config.yaml
n_layer: 13
d_model: 64
n_kv_head: 1
d_mlp: 192
norm_place: "pre"
parallel_block: false
init_std_qkv: 0.047
init_std_o: 0.047
init_std_up: 0.047
weight_decay: 0.035
grad_clip: 1.0
decay_shape: "linear"
batch_tokens: 32768
seq_len: 512
steps: 2472
Each number is 500 + 40 x the weight over the matrix's rms, rounded and kept within 0 to 999. Layers, rows and columns count from 0. Numbers have three digits each.

# down: layer 10 MLP down (transposed), 192x64, rms 0.252, rows 95-125, columns 0-63
# gate: layer 10 MLP gate, 192x64, rms 0.248, rows 96-126, columns 0-63
# up: layer 10 MLP up, 192x64, rms 0.253, rows 96-126, columns 0-63
down95:493435451556502520468479490518455490481476474484471466523476502487525503532499509561490465546502507560501589527523484472492499491528560514475532524514490489529434493523524451481451420476536503
gate96:562538486521539448379458500504499520511512548463476548448528510547526530492536458490575478526513445554515540527514455476511436482539546494473452582539483450474513614541534451522523524495575546
up96:517511533451502506513503536556542478502479473560483432512497533533519462507519552513448438494518499494442565500518496432537489557518478460441506518494517422518422584506483584531546478499489464
down96:535519419492483474491489558451489495555508535479481494522470474510549509488508493474466589520542444503485488448474603562542500474526554513502530458462554585536519501495517468569451491575522532
gate97:461481531574598546497465506433486523448403597503519558572521494468458526520515508514548459581473546500564533477514487571568496472477522508534547494451519563490526473498496454469520474438514558
up97:500518554557481486590523538530537538529489543511534497530529471568434514488492519546530524469501556506471483445496505641585601469550533429547528483469442505500562485490523454471474515446483573
down97:481572488462480583462537477469566398479476549509497485465494487522474475505526417462514442532502410528495525543517509493494509484485449452454492481519485420475529519563502540534536457522541560
gate98:502568557529491516502447512532541493489523471483505503463514530468460517540522528482551460484493481513517500509539470477481579496491546506447602452564475505410450447467491429515547479474521552
up98:459515558537468488524531514494508533536459507437466506493494476449482467411503483478497449459554542517467486453492463428508516541553470485516440525529481520507571526477563509524450507465472515
down98:481460531489511503487503484472463493465470531492511564497496538468503547440472525506484491513533524514401552485467473536562419507436476577522530494522520497531498521533541492490465503514510472
gate99:522474522534499572529521489525539538446508546521495513497551537488541481456487539554521447514466476505522475566501568529523482482468400541479528491536481567505450466463491536439494476562531600
up99:538449508474476431423482477515580493463486530491536495473452451512447531519518549471515499452496444484451574544525417508480455532574512498475515454548447467487512522532492472541501463486515510
down99:527495448494552517480438548517474468457482476479482495403519505560505474525441448592488507521522521479460578422486424505445510495472528488472573512497521531521532497529467561476458463527492486
gate100:475507566482459491525508520534469491443559416529520449536514476502440460505472462558491498450570540503505407444516508480555494450464524491525550601475523525487522469442501547501532417527513485
up100:482516461452480493515499538504557504515497532532537531479425557554441541512449467489504515457469533408510496482504486550548608513552505517468501558467540488501502394511541433514554497590558587
down100:566475521467493455491517493531523511545379494566506490590409459535510495474503563500516491507567490530445505460513530502509486619507521505518520498471533552509480460531486463512454537498490531
gate101:500476518522521501519503538468516509476511462453453547571527491537497472472498459473467453553519418471545519435527460479550424520418528538509489500576507505566431523429458470509451475520530505
up101:515584520462469475551527514503499532556455479478504522477489444475480439449540496515527433469480514507581425494515547506459523494493557433493534546525464540432607533517513508473489538487492531
down101:497549526448507479526420457503474482533481519446490474461498503526564479428552495463390499459443483467470469531519454477498596452577511438508474480492493504522536508467442567499481444518494498
gate102:479446481474535494433491584496482541467466492464565511525495416469535509524511525498490544520501496425510502473555475490473459472494484496563490482512477466448500412568567546556479516517574444
up102:507534421497530469556490493544466439510516533445396499586463488505411482525494488564524503427442498525528523508488460461471539500533501440550526554538478483386471500507515567454523470515585387
down102:496472504511551520570537399501582466486507513529503442500531528515510553473516438554545444554530479555492518534454496455523457359409505543600579493495534512462536463498464491481518450484455466
gate103:409500474463530508423440489536464461534474458550493520458443478465550505552542507502467493477539489491469554496425501456441447564509529504500425506513472487505502459541522454456499527445537462
up103:472474498485476526509504372489579484428456521545553502505514470487468473541531542526510495505463508555464545514485476499509485554589459479454537531541552490461493507466502561455499528524520528
down103:518507485467452520526472493507534561524436505446539499467510517509535516490493453486447481507456426542478427465526512487497529485417553446482428562594528498563487569549465491504489523478504521
gate104:487588559533455561519550551487483575405480498521458538509478476521508559462583490535407488521487467454515448528512526473529481507475510431500499523505537575512465508542568539500507546524504491
up104:461454500521536498519504500482531555515492472556447494535442619493402499494488521429550519459474426509475599453565520527446551500493569496471559544482479482470556473505488511525535433505487513
down104:540522535494537535509478465518539514581483465525467466428459503508496461558541481596496547479510467544524503498543468500502511582498548497488576481499506463464465556500528508504484374482528431
gate105:458504517535466543448468549532534502512572497556486481533568485550484446595535555528495500468485453549476503479443476507520529484605491485539567542524477537489534449520495503452480425536558537
up105:476494434555502498483510494455428501466567455491525513519462499510491522477516461514435484543429531543446450499537491472424459473561518522510482447433462568485457552553472490508496512454454411
down105:564505443505424529511486520494496426521469501559491471454497500516554488457583510495510483459485496530552505479441573522556522548459508489489509520523506472532464518588521498436516432502500533
gate106:506513471467557449477557508518534524508512468477494509556458468428498474497549520513579547514526544564519562479559496502436512541495478513549519507493497562478511508560523445488515509526508468
up106:445386535482486490522520460516509424565525512512532552500543525483520450548502519502433531524542531500484511528483470508434537434540475541515525521525420481453482476487495437481511527543532470
down106:476462479464481471406540601516460500523535555490527545482526514494516480526429504515437430519492528512483537508543548476486471436538498482494578543445506450468519468437456431521464491540480546
gate107:496513471625535503487555513524490558423501507482486463519517452514534477421498448480470595497451509478468589522499439444464496456427521474513532467491522506487503479549590537533553469506545422
up107:444545508462476578492519582518505491488545516524510571515468435434437531503524508484541474503519519557504530496534490460493599522480562469505509502430567459589442453530502485423507478495439365
down107:460581518506477504478485492429506512516517493575487479588466523530499500427499446552520493469429489483463512489483489479478473504605517492521536437510489554529441490467592524414487501494422508
gate108:385558438499524450531489502609452441491506464537468495451455525531531509500508531535471527506497590502507490436522511486521555469512517519493472548414522442498440564556518508463553490529494446
up108:494490457539547508504546519507489518512543510488484463433482530485469532535487542447496525565541522414541487472447503436453451502478457569487510568550433505492561435474485410520490587497468534
down108:508544491547564484507567569578513510493516573494559480417484559499529526548465524494530445512490527522494482479569530519508532480496518436551410485485516557462514517481457483572482538479527537
gate109:465503484509499485494443499553564570469500493537451491473452494581455533533441440582551587434519471527541506523463461538469477478540601533580511527499506446525502538455470460540521503519537514
up109:504545524527562404501519485435433540491475471492573392533539542458482432466460583445428544548488531495510525417453495478507455446468470461536478455455506518534555520477531539483521548497496481
down109:567502523547497516534490566506602512576476495539508493498498548498447564494527469640490484491500487490494481461523543487474489593426562483424491504457514505512538484466493504534447450429528441
gate110:521490462476458511477436483517491488489499543484536392512517591517572565506441504506436522532508526488529525446560453501542537428440512476426537449535446505400386508503585513478483486546482491
up110:504612544539528524549547484498480526552610505502531517452487454478516522528524503520531481516577525528517477492548462418520524445499478540487553505560477461512532485546533545491467476515487540
down110:522532548467536473496527463485432425501531518522452435467383565509475471485501522491419539472546504588505514523440453520471471499479463463444445523520529512530515458479479486542511585454523462
gate111:479475538516532550534423456484433478514613488490456475549520508487462482418504533517492478476486483437470529513471541447474526498488516473478488523469482533446490456452564537542480557570529513
up111:475501449466478500498486566477488432501503535516447481487470556502462423521497549484549542494582474484487583505562541494538531529431478544483510499458547539524539514531554449515510531542461533
down111:506515464458516504539507517514466470471468453505459502476506531581537552504514468476471508531427457455473478487528471520554498545531508451498471528492510566500414474524418542444437521517467506
gate112:476508474511475530384498530481509585510523525509449516462476583488450498567458487521556471556541396498520468583550442399502432489560401456501524488565448506473489522534536528532532485569565518
up112:449443449483504574459466503488559510450510513511489528487529501541552464454420447511539509584495480477471502520473570412481427560553493520429435513486497565448472401521433574475463498532510565
down112:468509498535480516534452513515535520523528486565471616472519457571476529529519536404524468501624507478501571519532517451499495524498480442414479441531464501436506490498567509498504484471551497
gate113:548541521567485526478450486519513514586624579558487548486540491549533446514546431532473432477493539488501479512465512461547458484441564416536446551473403536483480541539566442500473568477605537
up113:448498439507444522496521477585520515542450523535462528541551545410401553486440442564589479472519467458515542544449487465500489533513508456459442572490534475552491578515491452533467422509505483
down113:495453430454515494461492517544488567495508407562487495444424505541507510504536466461513527551546576544448577524518479555527602454481520456533510581523478476494531495450570496493497494466516520
gate114:472557517514504462490491485498534589553467557531496473488477491518529541537439555499501493506435485412564568528469504406596506469468431531449488573512533577465474539545478487542505504510469458
up114:479435500549535511500510509486553511561470537436486521448558490523522487517529502478555484552509517526455428550493472511527417468424499493586503467503465582583529511556567545509468525393474493
down114:500527487484522510573564487491469516534435487500490523448565466530557459455520512568427500513503556545539523485463406510481517499465530480511514512504538475552467564576488438506494467471510485
gate115:497509520511524414506471542496448514503536540383483510500421551516491518543521454494549479564513527456488500467517560446546489502559445532532503425524502518471544502440543449422565488510513505
up115:478548549514529481532499473488583434508534479440477464546512493489540560477436532476535496496510460554513524491462457508474432458471484479495513469500470467502522513538546471533457460410498480
down115:500425481538483490539561478467506531559440528479524422438457449471535573478477483589531518529502503492541515518465491564507544486503498585524496409465519568511480509490434513484550488560538520
gate116:472445561543495458481443514399568441538434483463583470434513432517591506496489505551436476526471472497476496500531453429517502510558491390454496504497484556508506489539519515459633534522518541
up116:548534486494552572430508443560511448510592480559500509542492563503577476576492458523540549504547543507538554521488475481472507491528460542472567507582519446509512388541459511539520413501515509
down116:432484499411427544533492552440454454546463493464525465555553532473513471524495419340498602506448467444501533494515508520528562497484397485508512516513483584428547502514481563478529432500469527
gate117:535517450464422517507495502452544458480587482430476455564403459458417497547540503500436490514453496477518501462542461446569471483500383483551536537533478492408514520538439478589496476540474581
up117:487533560526521575501523511457564472529577520544408471541519448519487435488527503486524443553470507508498551502408489490457473548565501551498496512530504516511538442529462534598484476435518556
down117:484542518513494467477499594493491471538493455549525525571530504466502526525504510441486469571581448543434531520466556489453442495555496554513451534491392563467504492471525502542505443511536460
gate118:457561508477550559430431598516489458580591589487510447444472526531582540511496480467445523463495533544539507491568525514451493501484557511528442493436529387454523516536532469455502511509516506
up118:416575476467568506500463494499511460565555440549513433495500501532450475534440511478502488515450528521512480509452525530508423438512538596503465568488471484505471430539507486488491487470425501
down118:447535447526489493564472517509489460488470459523419425512510481535457449495515556436473499453473584485490565583507453524494483450489560502484411506509526545522494484456557455543470481520534483
gate119:456526533518544537495523490454431568533546541451544507479480492499550529478471559493420532484542517537478510513469542495501443488464493577453544571526524534546521491542529498486463473507494570
up119:520536508500427534513532463516466488522517518516452518526494450496450441458524482502499442540524479507525533522477441474527480421567609433592488476525548573428503453501480526475489525537548496
down119:530478534491480500431494504524499477462492504492507489561500510448469504581429533470544520422493442522572454403485468473447533448517523569530459518464494524480517509453466485496466545452510518
gate120:447565518508506490432498434600566473520509456463527458423592457503488520550440502553488485544516511549531549508497436421487449502440505457456482539471531563451497538487495456553486545575558547
up120:475524466496460435469517510455426479518550504497481547557526471514472612569468500541518512517461519511516470524473520480543442461485478442499506460487389561524523495528557556491555522492494488
down120:557533553447496484516530512542515487505505471530586437431538559512469498475409497479461476433518478419505560444554513491557551460512477491437485474568445552524524563477501458493483538535580504
gate121:572456492435441519469468465582513531549484531618482506491439525509524517553528510539510486506566482462495450503441494522495440531541480375482509529478485442465509516494446479560586496465526489
up121:500494497516518514469525513438498564472494455482472413549408488589536484582589476501532476459531503518443552545529463561479526456492534488550525558474475519527525439510513483482487498495566562
down121:490463560563467508508541531542567488533491484472499513523486477494493390474480513409465494536478458499457557551551493482494493524508517521509418534472566518431429479573515467497492427477494537
gate122:496457467432490532522575508475520597471537496484428454532517474459550544491497448522429514448500466435555569519470446459513481505480442547539488489524499468495439448496504574564488470515512514
up122:546516508561500551568529420491506474472467456534516473573457490508493495502552434412497535546544430481459522510469446443470543460561544488498529463436460520470644472487469557429521530492509509
down122:480444464447472466473514469510481507506503511514497430499527377504547418485468485666540474451471516528459425552510472491481508571496483484487529455529514580470601410492462456447469501465496527
gate123:528507468579452561493564488487518456525504600542466494514421477522503525512477502584587558506455477548539571480476457487521485496430541460483505565548442582520488512520454551480544513469510481
up123:406525454483469561489584533526541559548506467516474442416521497580517404538515417475523417478508547496543493530472447474553422471522532543522493565480485485485512478429544509537487497524431555
down123:498507530486466485537571568485489490585601510504603421496525484494465490552504499366506498492522480562570457497533476501443442547482548477522527464500513574469477497428468525572462585554483562
gate124:476557545480471457525494498519374556533531500501533497475385485524531482564494496514548505497461400447570485470458524466530373446456451511477500536462453504565517498500497485529481425453465459
up124:499420470450420523593602541519427482489534478528585537531491492499497539467444492619535512474588517527539506453552498531472515533477475548535473464527480431541540547535497584490500513444400421
down124:500573513467493464535474504475463523494536526494457555476401479519578541449550486484491521476474448487558434576476570520490334569492553462468455456441528493475418480505542578518470457555545519
gate125:433478499554492512491478487469490563529441513493487461476477481498528481463519458574563536507508467436568466543518541422480505470479510428446455489430359539432439480557523427480554514557543511
up125:535531584483496570510523536553657530493453471532459506494507480476471448494501506526579519476469487564547492556559457487525468504508597500503561524512501539563574434536469531573564522570464440
down125:567543551513533462464439510459567506539505473517534516465500542526520496464449465449482433583533512508437530564612516511564530510530597544552513452509503480475399497572493523465499476539560488
gate126:412554578554515474523516516538442499541553501479513438522543497503547507507470417515450512570507472425501507597503511525501517480542530509476527501503476497506520527494552490416545511453476496
up126:543495554405517458480495560477467486475506453442464524452473492439461510478423450510556463526506491503519582531476558522556493471509517560472493509475444563423495508488555501477499523483528499